python train.py --head_dim=32 --vocab_size=13511 --norm="layernorm" --positions="rope" --qk_norm=false --parallel_block=true --optimizer="muon" --learning_rate=0.0142 --weight_decay=0.042 --warmup_steps=200 --batch_tokens=65536 --max_seq_len=512
Each number is 500 + 25 x the weight over the matrix's rms, rounded and kept within 0 to 999. Layers, rows and columns count from 0. Numbers have three digits each.

# layer 19 MLP up, 1280x320, rms 0.0898, rows 871-977, columns 64-127
508529461519451485433507484482489463470480516522484480463462550583511504489536532524457517497525482498516528488463480528507491525531514502552500500415528486487484512472520488474499455519520517
509509529519506496473489487483487501482494500527512506540474512497497474499481546526508468488507474505475511500500492483480495513515500521486505507475503532467493536538469501531493507484500508
504516505522465526543495544547479494501482499536477472488490496475504488469538484555512555478524504510439496482467456466457517514570481480510468489515482461474506528519521461498529518550536462
464501513513482446549466447492508486482526510493494478509492465541455477509527483484473507515504519487461481537492554492483481442495505494536517445532534524512513474486471520506489513510497475
491488493482455519487485478475499515529450527457479455514507485519506519541497534527496463497482498466520461479491481523467515467508490517477493481532514546519501499504509520483491525517499520
498566503497517470477461498482504523495526481508551482513503523486509516505477508542509485495482491525534501482514496507482488485475479495505463488473511510457524490503537524525486530554470481
477534479541468539526455479539495496497485461495476488512502453525457491471553486503506504473524465551506556499455464509467460464501485504506517543494501494484464495500531563497482545515475482
526533490485556490518467552507491524491524501531522508493434446497534452498467470469494519506487463478548523521479510527468477530512494541522469535458541498517494506518490466502549542481479466
564529441520537461532510496506541493472513510479476500497513518487488524516486534519505531574501508478448419495501457506492481495496499505500519486529480460475503511510501467530476459491491521
498493504510510505480463508543496507521537489544504469494490516498516484504531481461532524514505497465498498534486426520519458536498474493461531514516552466531527472528472510469517497525504539
504514512517498506552468551488495519467509509515460512517503486498468466487517504474500464506511512489519502515510505491499492443465507473510484506512497481512473510499475482478479499466464527
510454500520484430498518469543512460480464462496504563463504485498548565550501520483522497523531460521526539546538503524506513489526497520505501530471514566478497502452485533523515532490480490
488483516545454496502525461491509447447534475484503499491481482502468528496480515459489507490473497466473529498514471503536485515507470479506496566491489529507490498517543496469508525502478529
462519478477484482451491497471486516508477496494477470508495537508550485500487471531521489520504529500501518493506501498502545518509497514466473522473507468482499509501496502535504527539502466
518510492515506487487507504473501525535491507524491451521517490454494495465477508553475518476490574482513505526471495523532510447541487514523513521506479515466499491491512445513503515448532515
484532535492513505507445533491496459459453478497452528473482487474531513498496469528500502506511530492513480497465523508506489455498493522461503481521549525501487538501518477502496516491494507
506463525472495489509527487530466540489459477525495528495501493496526487453479505466531518501505508527484474501474477546471532475473532466521531508435518515463519499529480517440467482544490457
533530510499528529528510520515515516484513508528574502505517462527505496492487461496494521468483492477503509503525546555499477456493473506494470493497522524513462523454512508514523502485529468
490502492479554509459512459529495571466506522482494499480461484474498524519552410539502529477530520429495526509525469528506513467555502482478465484499483507494489487509501485499526498546548570
528525485514509470507522496539508472472495533510469517485500482530465533527498489493472487504522504520465506472504535505537454514501512510448530485499468548518505494472478482517530482485488464
481532496480521483543558497572532512475524471499557504511460474463559503504498496470533530466514481528498467464512434522481497529547513516480486494490490549511552478475517473573550528517502439
511498492478490494479467476534503504475470497516480513499502472528481509486486448525541530464489473525493474508507514478496507532473560521468521520494516488510521467514504480508515507516512497
474533508515491532507476525476517525470482499515532472556514496492497493501492506483466520440438467464474493500519469473528503511471418534491534504490510543497456548471479508554511557527490496
574468500461512521522501530514521509507511486490474535493457516492487482540542514532514496521562453506500527496513491493536482452468472509486531509507504490485495501507533510516495489553463499
461507503530491507561510509489513500479515505519479470523507543491466502493507529515515525488518479523476493502474517484471486489489506482502512507499515520502529504515517470528503476495458503
534491491482489533547494474458504503497446452531484488473478469518471472470508478498475491515490507488457473541510518509476540485509478480524500492490515455464510514522491545481484498507525489
517540512475483518499512485538510514492517450476502502499534535500518474460502504466514517473483439515472515460506481565469507501501487483506471538505477521517504476490503499488537484502494487
511541508534513502500478485512441496495516506527465488504503498498480498507515483564533493473508522513456525487494505458499459487524517496519497487486487503494454483498494465488482474497493514
473485502501517513513525466457500472509517486493525542507511543488438492487513519501458491481524486482483468465490518484505534516486501480481494520519486473481521516472512491513470501476488494
551508527430461500507499450489438535479535522505501484498557493531510525510489508518516515531489464530499469511540545578501480492516474491495451542497501493523467479487478524532506499550534451
553498503456568465581473497505483523516562477512474517547493464474509553518551528507494530482570494461487512516524514490529484430469516513492505492483459498545484488504503510487521474485476455
466518478528494462536515504449472525548496482543495451520463476472543517466508467505505499448513500491524460516487496497457524487543529459485516527496505523473522516506494513483451517495495498
482496541509528529505464488483500490470476519524471487503518484479466482516484498497500528472471532528475545548536470512487513503502494411495520443511461513521487521499466529536469502456479489
503483485496540491476482508480507501484511513512494566503478536480523517495488495507480490477474500531486498498528540485527507491487549491512489511520493535483500551500489507520524518458526487
515484446455466536583504471525527514447545509470586516486506520508532502501485481537491506479510484458542521511540465512521490500490475496528547501485474530451454501465552567484510509555489452
541477482509475480525478514446562447495547494490496499537454508485503506502489492538499488521528523472490509447520491482482489521488494531497538488514534486442492550503504455524456527498500505
502536481483500558433515560467475482505472509543464517532476464484499529474466538521459496468490474492484480483517438479455496474479506540491535495494506518504528516476510519523524482499499491
491533461503509458462488492507497498555495511497494521496483477500486530510508513519521520504494521460497480475491487511476494490583502517461484494503517530537498498497540486499526519484489504
487493518470472505541503491463532511480478478509459495493509506512483493491521496504488506503486492506477481524475502506505472528516505495506518514500531515497520505500459520493517517544484475
497502533502464490553500437507493494497507482494497527504483491468506462508491488502502464508501561499513517490507526464501521488512484508520533511446515508471522472483495509511479511489507521
466497468525498494591484528459496507483506518566495534544500490501492490503510490499491511487495489519440479504473497513481521459543460492519475533540503448463473528522476516498478437517471492
523485460531524517480501478506473517485510484480480509516519483507502498475550530496487485493532484522508481516509490511535487490489479521505480503510518488482509490503487451497494497496515503
460533489523529490490505496493473461470466516474497481523493524494492552490458545495523540484521477523502494516512516542499504493500475494449540527493483523487484462491478479477537516507501506
499465513511498458491488453554554454511477547530484468507505526463502468524496550494497519480563517520537556507490459480430512515508479494518515520465521516536494469494539525488490496456520568
499550466504491500512487479537487517497526472524477532545462469483515486528516476521504494523520470506474479492537513543504491539422536521456515502522534491507536504526517470505506503461498480
459497470464536446576499504477530479474508503501550507477516529527503492516496487459496521526563457481517527522530441494512524541500497551481492524490489506536522478462457480523547485533401495
501514521447533504514460469504495487460490523475546446473513516493478521448513486500514571491519443453514518504501513503462537485482537436511507505457536512501497495514517519459487511463483500
542530481523494510519521499516536492522494447485510504489494498531503519536498537496478487509490483485531503501484513528508492549471527473508494464485541520501495466497438554489529449485478483
511532492496472558475475498513523497502530516519473497500487484508493487506488510500521475489509479500515498478468487485506486514511544502516490497488485515491521480490469495474505467531535491
512496485539519500491500511493540484512505470523479462536494489512526477480517513487491466505497524469482512476512464496496515511523493498490535527499519489534473503479530475496511487508469563
464523505525491509537472513471518507518502480465525520501490477484458510489559499497492534459432487518475504524526483508520526500518517494502491509479502461489504493503466462482490516529517521
476538489480474530516449469467540441540511508474547516500525488493545463517470483455465514448465471515505488480522460515484514506524512474518552516491511502427509510542485468520493515503489483
494546512501468528517489512506483499494506490506495510489443534525511527468493506495462525499466449535519491527489501512510479457501532541486491500506532548501504524472524484530480459483477452
512491519483450513535475518519528510491462516509440547533545522437523508510520462590516468523486529486514513494486483499535455504498547506517528497503493570536515493489479449530518496507523480
488494510497506455509458487478491524484495493508516485474469442459527512540451489487513505516473500522493511483474460503504493509498512519454462491475480517476487541450462512519554485516462526
487505463516496464616520503508496497480507494500520511541455499486504486480566514468476515503488508490516463485467507511487526532519495508528524471500525511544493461509480510495483501461506481
516494511485499472568489500501512472493483467531498461507477455482528496518507509486531528481559526526512453467509483500494490513535527489531522506501505493527550493513500532476527495476506422
505499525475505486544498478487517550481547528526500483469519481484511542542544516482497522490499495523503504457498508488522526484525501477482513474508506544493474487484440518570507495513500507
506493508482495456474464503530497441514539501517485484514512506498499477481520529482525527485494470505509530504508504501535522558527438500533524537511507517528510494465493513455515511519489493
486546476455497518467494461517442480484521489497470542529511529434505479530453485502490536538499483470474473448512485529461515537458464519521475532468486564500457495493524505495502488523439456
488506498536498509535455523478504486489504504483481492474498516484454505462478504487502494480549532500509514480517508521525518493541459456494527472472484498462496518461525525536494516497497474
507470500462516524515446471514490501474514489478446498514520495499489485513515489528488491512489517523517486511530477471449482514497508458510489507458511529518493514456506498514521472529511510
511498481480519532471464525512490550487484506521532495500479477512477507541556519502497488493524488443479480501542449510459488548503522487523498509527495512511514477537534505496464458465531505
467565457504466471479471467483503518515476478519461537471475474492518484518525542473471533533468509518530489500476513495529516490465554492463518485472492505520507456458435521492458511497490487
566488476502453483538475504487465494449533522569481459494486492500462502515517533476497486488488491505471450483489496524478494527466507515511522529474509485517469526530474492507510497492515519
529484559456458543497491482485515489479524461475502509529505458523442530481522480426528530511489504511526460488557483503518519509532521475498559485496480560464476517476494512529529500484504491
478483478482488523391474502487536510494453447526495536502530517497527507517479516482506479502522514511476513498483535474505503513474470489519491509495477516512503481473498521527515483489463498
496499515502478487554480531518506504467518492517459480479456480481528465525490482495481502520506505479495495480494464504552489481505499545494537475506471519491533506504485467495501554523549459
448566552478505503470534521495480511504537466460469529477506496523508474546522452486498529483502502495503502462508469513492518475541540469516486505483493531538484517488475494492482521495489512
537508457495501498493478507515515501457475533518488480527496520494461521477537479493529479480455470471513514484490441517530505513521514510488517511500491548470462505504519498527449538502472536
531521484501487476519479500505487518466471470540488482509498504490484501518534486549447498494522479491518507535506510492486531453489529523494532506539489521536504498472536522484488527520483531
538500478488566458510474491491510522554507497472477528494482542500520476493478514504487492480487499486518485539550518521491506529539531463533524515502561540506513481501474480488493446517490533
490562495493507474499472526504472533505548495507492451567489519527490466500473471477521536515449520516494483555522505502490498511471510455525555515495506525451468503488484456475497486500539443
481523487491534514422500467489526479519471529492475488531464502463502507529476512504499496494497500510504468502494475496500508494505485503484495477480516509531495478511499497497519486481515535
512481527516490474496476526513465469493504493495466467497480505533514506489503512482509484493500537496523522497462490506502503513496502501543481530497484548473515507476513497518505474480522513
480516491492509518598504521489494520513471485498524518514519459456523567514493485494477488488506495503496510435510472506518501503497507506494484520501472500519472479458485460524464479493457475
468531490520523490502434508517496502508508423525483442492528521441494512514495524472531494498502541447495446509525485490457507522528500491466497541514503473578509538513474487453515472498475484
532486518559522461492492512466522489509488493497480522525505490521443457464512505505468494520476491502532496506521505484492511520524490458462509481494481517564518521522516491501507484492488492
523508477518549453481491500517480559484539491529510513508503458473555475518510551511523482507561474526554485475518499511525523504524474489493495515458487502500564479518531465462511507467524508
488462538499497491652491496506488487502509496492491486529484497499484505490540500471524505512503493511492480506497515473474504470509495488513507470494476482525520525515509512508502514512517468
528532552486487487556502506501487521505532500517484468525455490470461484515502521500500506530476513511532537509488473525504503512456480439485504517502528503499484509493503521487516516499468495
498526530528476492457492505527495469499503482535488525528520482456495513482515503476550471492446454490478505516547526484487447498483521512476551454468504474525515464517526485495528434449458529
469514522468493550503471506532470519447494513557511504499513489533486482432461501516490508510511460492507484454512464491516447495547501533507451495500495506511530528518409530509493461519470529
485514536503514522517526524543494498506491448502508509466478532503486491511504524475492489496493503493504491538485532527527512513493517481473515498462549523496483531518472481473515498492509487
542512542512500524494498487488443526489480523479492531482462496483508475495494519495492542478505507506503498475541523492527517461523527512520444541502478535483442459491498506484483515496450494
531487454487510512495477550551465546514457458515526486441458454473521517514529546521480527500517522496462501515497459555515534518469514523455551472481482438456459534495483514488511476492513510
473505493501543528443492516475537472496507488542512464467500501504512482485434515495527536499527546473455519503535499471525488464451535485466534491502519530503538528499552513515543515479479492
495541492456457470528511456456496490508519471498504472484531500507515483492504474512487500477490499502477528462488496499520490497526473498509502524495522491513492496500490527515514495564481440
496522437507487480444485510536495458534473468541492492515501552538504472533465507487495476521491487496476497507518491509460505487509533499482488526493486511510499489499447491527529496536508488
436507462503527504490474533500514545473521538521520504513466532506476518539510500494511508502495510479484487489525493498492500542452529487529548538496476543533499489503464446513508520533448487
488511524508489516546512494477463507466538501489529473508488490453476510475507521480516486501512488507486483500531525498545550507493463519514484473485498551458485536541457497496524521488561559
529535513531523469485526529477482522493491547520481466508487499477472516493501535517466485479508477510477458499507507499516554536497532479542526503504539509545511492485512503540466518541489453
509494526479525507509495483462534526492488526542559492449500503500540477490555469523468532509540492522519497449466493505508496495499533473503524512467515535479511470537534495493493487505527438
473513516544516516510460510478503508480461502553523531477517524500475492505516495503527525504525518487545503490483537505503494499494529491440500466479521556500520493507493485480499481501520486
465471490522528514503458515469472466525478474516481449469516470495495502507521504520487505515473506477498527550513508500512491467509445426522513492519515518449541528524535507493478489466473497
479485466526529493465470514519497463501566501500520519480510498497508535512495501496474501519519478510495482563484477488496481492461498463496546533506524497527503456489513529548523473490531518
526486490530495498496463493475456482511548477518463523508494468504512507489543492502482493504520518519554499485453496480482528522500496483524496489457532551510498506511532515488479496495481464
513504503524460499501531502522470511550470473477495496502531508508520520514459529491487491494488491499471529504454455531522498486500471510538491553494508524528494507530473532512476502490525511
506492530522477492302525498485488467473542491525470511507533516462518460525516521498517525533491532501515506484545520510511477459486471504484534492477508495542473528516502493498540516532538520
507498452498496495524513475509484552484498523526533512499506489485498506493496526538449536454543483473518503508434507569524537507521530452515497462503476530502509519501523501493499503501499459
529521462484482513523466476491563500488538456482467511443510511505505488539478508535521510484528500446545460517517459480518501488547476487505517467499490522504497527480508514488477487477506528
510495542466524477508450524468513491531499476490493525510527510516506518506510484489529507484480465514529486483524493513485524529455483533482492495491552510509500533503492517463509498529522511
495481522500520493520516497457463478512507495507498508481507494471474497504514497526549541498460500524498477510501497516491507508482514466517518541484496498465488525505463525499507525519513545
527487547444531515517458492514474465495458509507501502532486531433389451547440530522497481484501484482478487506520457466490529529499499480511495482480557531518504555511521475454490511540526471
489495468471478489518481508522507498532477534525489492528492504492503488501511532515500490479497477478468492513484504529487509525491519506520531484460511501524544506483484489511485464520464510
498490474540483471562491502508476528521490476490509525548495483504479468504485492528506491509466540530536483471515485475518467537510457504531496482520501466517521539463515495517463481502531506
491439506492510513507458500548444498492509520490501517489509497504496498473498523447514493466491555491480506510486503492464508501497488499515474510467505472516512504517505466533492508529515474
# layer 19 MLP down (transposed), 1280x320, rms 0.0461, rows 871-977, columns 64-127
501534515478501508493512436457554458489497535471513537488474513508461469468532477500485519522542483483542506566476534485484464491466483484470492533479530496495551466521486489456440485505571501
498496450523502486473509521500500528519498508505543470484464529483536524490492527522492534508527515515466529464462518499488498474507533490500473535495530535499497521493492516518504496514514502
486451534489530496472478543452455461488494481481474452495510512485488507503514519501482508513534486528500534474451506453483499461480479492502496531502520527513553454501501450492522471509508513
502484496490493527541483520478486504498501505487537455501504521502497462487499476501469527525464487475503492521503498512533519501468524497479511479495528518515499503503483543480504486462512504
493471486512521502655511542485526483456513493475491503536482477447509504460500499487536481521498509538504490491493502482487465495510530465506471510512536476480536543495499505490535505452481465
504458490521483495531494483465487480497508517510480500473479506524526511511526505521516472465505479497510506459472503518498490489519465517493490502504488520504509540495521462528492522475496504
462505471535502485483486504551516509487515502516488540523512468505502513479521495511504495459556481518504467459503522478496517509493475473496544517544474492495480454473524533484529440468531490
485479517492482520548527483461529525483518500492513541490475523511496556528528520454454512506547465473514520510502522462503547502467456510524501509494495490508469489494499489520539514501561495
536510461494494521460477469480438419472475512514524486535500533516470488510510536522527494513498519461509484469514483502479546492533497517531509516450491487417492469514502523501499440491463461
464535518494510525518506540492428496518480487490517526533512492497490451499521486482498502535543524483537497513437496517520519436477527516444513498523497533503535479522492540533538500521437502
521460520479496504535530541519514480476468534470505507529523532485505496533490496534467514458478516494510514489525513492496488485503476456488485483512509535513510448542492529505531530494534521
468482469519516492421499523506530453508443503526552534560496552521508458506493490489447468497469395497530456457542423481550533453481525517480501514521510497524456506513523499486508439475451509
487563464471455540464481526519543515516508493499544514493494486512480512478461485472463477511529528487518507475466475540533461513502501516526466496469498492489462485512512504492525497523469535
497493510481517506563507525499514521479530486480518500528487524500494478507514499533521510521459535531535539503479523492481524513507480467479459519477490488512540511461500469488523506494453496
507486456542465532599532513462527453552516526479467486520512522508506517515468475521479518482517505523492532543478505493555471443534544488533551501511538487536510485530522527536489511475519516
484507511514483478477533493527517459541521499495482500504519522504511487528536498538506464518522460508478518463493442450478510497505485502516466527470506515472510506497487525508511444539490479
458494495517492469512520449486517489504474528490529519524515524504453489540505505521546538495532533500494511473523519462483487485468525543518496465474469501512509474501556479513530503526534527
490462566530523506513507517435530491512456466482506469496511499504493507512533471440473485505493510512471511507474482491551523517492533494501457519485483522549533510484508498490481491515471507
467504489482509499595486537507512509452491500512522474476516473540525465500530468522483494457494542512517486480552488458470492512513529463508532507485519515477514476444505472482509483496516481
485514533515522509476507500497484506534508507504540498478506506525452465506509496502551518470499484485504528555516486492475462531468508547451502500472500528507519495527486486472490473499489459
497495496512477503621532459532522528541467529493568514498557491518525482546503484433499447553453477550496523532488438494559485497457506502513511539459445514529532512509488528470544481480480490
513477484518495482550507503465518500486481517523505504484520521514490505479486487487457481496494504549465512493514492449453505513512504508515542552539508509517504464486483512487497504523494480
520472495506483561535505486501513482472487491542513492488493483533511488519498464504484486496523468497509519490501522494559489486519513494474484511507473524482489482480495477521496458477546499
495519537488489529526505481456511514461479524460486484497525522507478524525511468481442466481533497460507530477548457529474500515471492464462514477509531532484470456545494511494477527555504479
517497519502493511477541460508508488543499506517525506527496514472517519487491480491519500526459490549499486507499481545535506502517514481532475527480487478500504479530489527501527500464536484
471454486487483444515470508480481484498473466491511513502529514507508518505467481532514495478503523487464469470498476471552458501532499469504484544507502523500507569467524523493527519457504536
499510494519482530526510499476526497467462500458548467503503509470552458517521481556503511499477482484473504511527536532448505493494514500482474491439537541504519467490489490511478503530467459
525459537470434511462505501501512492512490478558508534497532491524534510491527499494481515462485457468477530480511530542511495526501485498516490518512471493501518499518545497520480509482527486
504444519504526493463482501531557517512495505533503502505476484499509464477454509498527518515514508514473518500460463493498491447537493466508495500516521510527498486528491489517499496461510462
499528442512499491452507501516516547499518520511503510478542512482472468539493516487502512550495498514511464458484570506526510529508507555498540512481490495511536482471547500500494540514525452
515497490527522534477481472471496484538499482477542537584465485534556503505463491521529471438521509497548518507501505482486473469486523511520488468506514469513479511540461552493494492502471517
502528476515522520476521475451506510471529482529506521501483502477518513530453495514461538457486500459512448512489511551492480459504505496492513507505470521511457490500526497493438518515493502
504578501495535521464477537511525568507499535481490493471546515557522520515547533491515546446485486490529487506522497461482540503494497518493491484551465489498486509521506465521440576532539499
539534519477489499502557484523469508485460546489430439517541521463488493476488498464501511524504480492510494519466452506487490481529475507495495461460528464555465474496495446494502495527453528
488503500516439535455506465537483454487498464494523499492558500495504497513482480500453522510533497486489460537533490457519530541440520467553467497505526524502468514524525530497530506548489473
494521480437496530475495477527468547515505517527501541529532533486509530488488468502506470475522476540513473493483480514508512535527506468513527490518451525437477527511505509493471502528490477
511447507475490496462465488470491512542464453536510519515517531548491508501445453476509513484530415516457516508455425488526468486474474488472522501525457493487506502542556535483470531493498493
497453516512474544600531508485510486463510474509524471489529487487537503509529484501488488513485497495480467556520498493517471482470539469521481502536472499499469519437484505503516470487511541
498516521469509521489515547474508514496501461535477486501520474546494527508493532516495529482490514485473501488504497498512489493504521497481512506526470516523528518505495515484548514493562470
493506491478505518520538610479490516509526459540464440476510493507510516507518484499447534506508488512491508500510522540473473486492475496471434468579481475555435487480490485502475489509506463
478478525475480535442462481479491473515530505503482512488486500488544523489543509503538516486502551471484520470452545468466501534535434495486491478486456497520485508498484465495508493506524488
450536568476469529569506491505500510484534462486510480479544458492526521534499491508478489519455518495468525482482514522478510490469526464452476502470466526477499520495495536508500471514476502
505476420502529481474516485474522470474513554536507508491464534489517549503470481486500537478476508521525505509506554512552511563499487484465542481487468486481508550495469522528529516510515506
457535529453515490454476533484475535521456547519511487516458473489468469496423500518476511509532521523570533508499504499490528483535496495483474468514516525527501445484533464468546456464487482
533427484480511494474511477478465517526523496507498504487480480468517503507496463498470447471485538514499491483505461496513483482522529524524482515500497517524484483480533480525506497472527488
447499471499536527535480520453505450513518477516459514502536485501533516538498509470540517528476522482509452474518521499536492510525512528537499562466504505448474514514517492503473513498528492
512483511496533532471499475466513512513517465476451497476541515537530502451510459489510524501491472462524485499499500575498511526521471475483488588487439540458445461511500570500513455532505484
420497507509498510478495493511504470501492491477501570521505523468475531530519487525529494522505521504472486510440511542564526523502478475533505493533488516492511463474425531478501489459492506
489479495535473463626525517484511457481526439516502500481505524468479495507477499536518451508483485476501520505486539511504560514431495512517505482501477492479496465465512522520499563498497502
493496525486505515548519495482525497532473499485488521521467512487528490502514519469511526495522502506489485490513514505471498520523507503525506489507521490523514466512516490503470511517461501
486477487462545486570508515460538483468523521509515479482496467504521514494484505512498510491518503494461514487521528504498512492494514503468488440506485471492536465504500517493515502497491438
493494482507467543421488531513512510528499485514495494516495497475535456476531481471542497500543533493471524461462525562505515429460478524513502484478491461493558508481524476466510471497468547
522529526504486521429490518542514525533499534507541504522496529509490485520513495478494444523498499486510482482501496498469579508509527462528500552507488514492466544498507516523496531478461504
477454545482513510501511517522521498505482458439526534474522509469513519476492485521538501471506487497500480475466515533502476475505474510486481507502506488472505484526539499523493494528488492
513516544547504501501532496519533457520504473479468496505502500464455487505446519491530494529489490494466497527527490535530495508480482501473480464490492524525490502538494506511482517490444469
522476535469502512467489516532523569507470493463488464511555510518503499453492519451508488468523491507492556524533498468481514499523484514513508499513468494529489509510522524481538488512526472
508499514515478497490493490530516472485513501463511515483514526485493527486515482528491469544507501464512485493471493473467470495519549512505473507507504476490482508532507497533495474509483509
515509509497423502476515494447534491506507509521497438510504473534467508496510505530518505501506488519483521494493514474501526539516515479511512487467515482452511484452468536516504457484512538
475465492465479515479490507496504524513449543489534463493499517518526492523485495479496515528495510468500544487454483491493514572526518512539490480483536499498528498492484507422501513517523491
474524489469511451473512524516502504500507474505473489445502506531503468472476498514497466550436463509533474560471514528452533489503512449503501511481488543504465499473489468531514548476488525
538476523521493498365499503516480510521528481481534501518478514470469523498519499470516520505505510521516532509504478532515513473500466530479470488493527497511461497522491485534477496521475473
512478521518502459514538459455518501507486486512492504534524477486478504512503491485493517492509544503507559518534489489530522496515462504516532519502528476496501493506536522468516471494477505
486485531517465492523507497526471459522489509474486497541517506458523517471520490517491554541480470542484524535527461509495514472512522490485458490509513460467506505515519516548523446486514466
479467512466474479559477474476559472545498479507471488503482502469465463523488474442543483513528513528520481494497477509537462449525517517482491510541537529515509522480478471478460446440441505
527454544512521516494479551501545502471506518535463500503455520485542495506457454481530520495488498492509517490520494506527522519499460513480459517534467499417446521522512547486526420466548486
483503548461474542467491537517456526500485513491473496535461506502489497520552501509502494474490501546493503430515495514452494508468573519473469511505470515510476488467528483508472499494507473
500530470484496478516518472498492452482514517517512503512478521499427503489458509484447559524518534486525503533464472531496486490551494493526472492465504485477494507497455519505487492511534446
495451508486488529533491484490500508487513511505499513491534502488499491473513514501487511468500535505492489527541546501515477483503531518512516505528499541479524513578523526508499496520532519
528498490483499489566482500540508528545500508545444486475487529532464503464508473532527455469516515518514521545449450463424465549495505507487471519517509502447484497514489500534502469543499508
499500489527496518536502499469480504522518493507501497491514514501492511501539498505477493502523476503479538509441518523503519488539486502450519513538495505493490488470514470539478545517480525
509501442513481491501491528476486502564485485484504530545509523483482500512528500472483527498512497488516501503544501484474508484454527528500483505487499502529504531476483516509493441486482525
476488425500480482488514486483510510527503511490472527518547516484466482479459480490512507536474477514504506531514497453515489514504450465522502491492521464525529523516473501515467513511486497
475490483509492523450526517502528482530560513486503452509498508540483480502512502429472495545490516480492469513539515532527511466490526466520508509489481504504470500515520490503532535473524508
501484496525519526593498559533481505493515463479488505485513482513507479488502494514516488520451523527467512470548484492468517499489537482531507485509498530485515543470509473514519492487508495
487488512478447509486519475495501489513513496490507515521509493470522527475486470487510492486508537533486473517507486546475506528485482494512490492482494525497515521492527500508506525499522490
503492491505499480650504509533497500495485512496489448459504508499507474495475485547518482518475466557465494556494508458482472509475491477471463494455492522488490508491536527499448504473506496
535485498469498485582540476502483534518528527522476491501507528528536491451511534500499521514521518470527491489554496474513465469527516500520486491503497456531469515523482478523473466497508484
499478505469476475560488523492509464508498506472518524498507518479475559486468490494483528472493510511503524524472529548524484509509492539503458508520539531528518514554535523518494515520522493
468461465482548483545555454532505496484545462495482526520482479501542516480497528520497523536492527543510506447542475489475499484484507480497498477466520491532488479497483495520498519533509476
513572509484492513499537502485511489451485505529538499484541507496493519520456501517438476496504521499533563462513474555496500491516507493492476501489522547521447517488467465492467460491490523
548522507528497488479486494465465499508494511529482531424525545484495506493532496525472504503463519476522512494483493535458486529508523467472498515489470498490489501503507492502504509509491542
504489491486504480511489482432479524508521454497508480528528476516558515524504504494472528546526487495489501524477494517485507506489520514558530494553487468507504513435511518493504461501510507
484495481532500505468505508501478482518454505474498509509504465488504532515501513488485499499486517491543507476516497451504500457468489488514473461477471511464484519535541466518488490510524486
515488495504485504555523515509502525480488479485512491462509483485474489513498506519537481463492531486490513512514534454489434549465524509496510522464506481494511509486477468506514490530487493
501520496474479520543498479526517465540495522516466566468530513502508460494518471508523497552485496507456511474525527536479479509538527548509489502426477527479488510465525471483532462507520521
467467498488508513464452520481495511540451488532482569496468514482507509474502475561487462463520491502501479462503487555471477552488480503445478452506454499477488513507539458522490468453532525
501475505524552514436500470481486509527492500504474518478454547484548484486501453502485542518469547469500526484486501445480482456517517522508552526487511561492525479480490489483555544464487511
475509442487484534490501498470507482508507521516510543466513514473500504480485497507504531504501491516519480487525449481497483477509517569503499489489546467513516496524510536527509517505469459
510509536499494503541544479524460533500508502450492524473527521488508542486507499492510539489490526485506505486527506463461528460491545512469487507472525456471520496477473545486458535497520496
516506521462476543477511492476519499528479520467511541498508520497492475427533506508487488466485498498544493481462472492491488504586476487475482519507515484453600501516528543485497489481505480
515524515487461515474498488522489478508507532493489540520486492545539546514484506519494522497533496485480443482469497496464481508512512488494486485488470498480529470468491529453491538497490510
521508485538470459480523498490508524451540509488547502503471548477518480486435491520502506476490468489480513462541465485565503538508504487469508477499521483519507531518510480498479507471467535
473527493499485557497501488510485557518534512527508505461554458526503494499533491472498456519503522515461475471495481513489505518498474528526470481488481523574481468551458490502510537466491481
474475498521506483539489483510544484509467522497455501524490525461511498469518521509483504515519523466463493551467509519506451526505479441521503491490495524508493475510479525548451481476536498
553507535436522547500472522478540492460470521517471522483460536495455486495509477521520483450490498517506486442516510534508500503504458479495499542490478497498518454504508513477524521482487515
515515521460550553613510483497516490501464504495499490511470488550479518513486494481489532510496536484474497468498463468527515511532479487488449522482497518480516514470446511485418519523502496
538499510486527468569531504508500511493492511517493515524481575479523459495485449475510477494504502515494471479509510463521488503494506471518537497475504485489493474516469487464461491516510499
495526492511494509536531530505469481459450497487489538509520523521500510504477444443483483519479484489506475462514481494487504502486490467531490480480509557498479500501494491487499525460506524
492479477474505486618523484493505532483504504468480484503518434510520523501495472501486490502497492517498490482513480466501494526522526517500469495510506488459490514512512561536464484525468504
472485492487506451516483486492476536484491530503533513499488537538537474429499477483502533490522429485544511528477464513480541514478509512523519483518471506480486494521464487504518506491491508
505554518511499496481551486543562508518500491486493445506501514484495542507505526503514491501475515463472505480505504541561489493480522532505505453501473483512460492483535476468480534452442545
508529499506484508506507549460486500515483542494481473456509507500477467494448511519530522528469554524490552500497496531558479468509489499476500491495492519471500505489547504470474503507487532
458466520511503510533463505497497525515523495522502506541532544478529484503509477523495471477496519518510467482511515490489495487530472506501489460478517477552463503517522490504527499495478472
546536474498497523476502451534486515495511493501507499527500519482443547474455489499468482506482503483531463467481496469502452474483485470471562504477552473540525508522498483547501467498473491
509508525453497487466506478507474537541497539522582493483510502491491472527519500474509514478493459532513428510527545495495528475504479548520531491517483484531482504498520538506503504533548497
492525521488503544530525492488513467474507538462520498452500535489519537474507494447511496530487503505477478529500494503483509537514540525511492520455525484442501513540485501479517485486478522
532548518501494505518521531494484509519540512495483482496501527480510509506508501553455559512475485454499501475538496523530523488465521484516478513543489514514515515465488511508495478464492519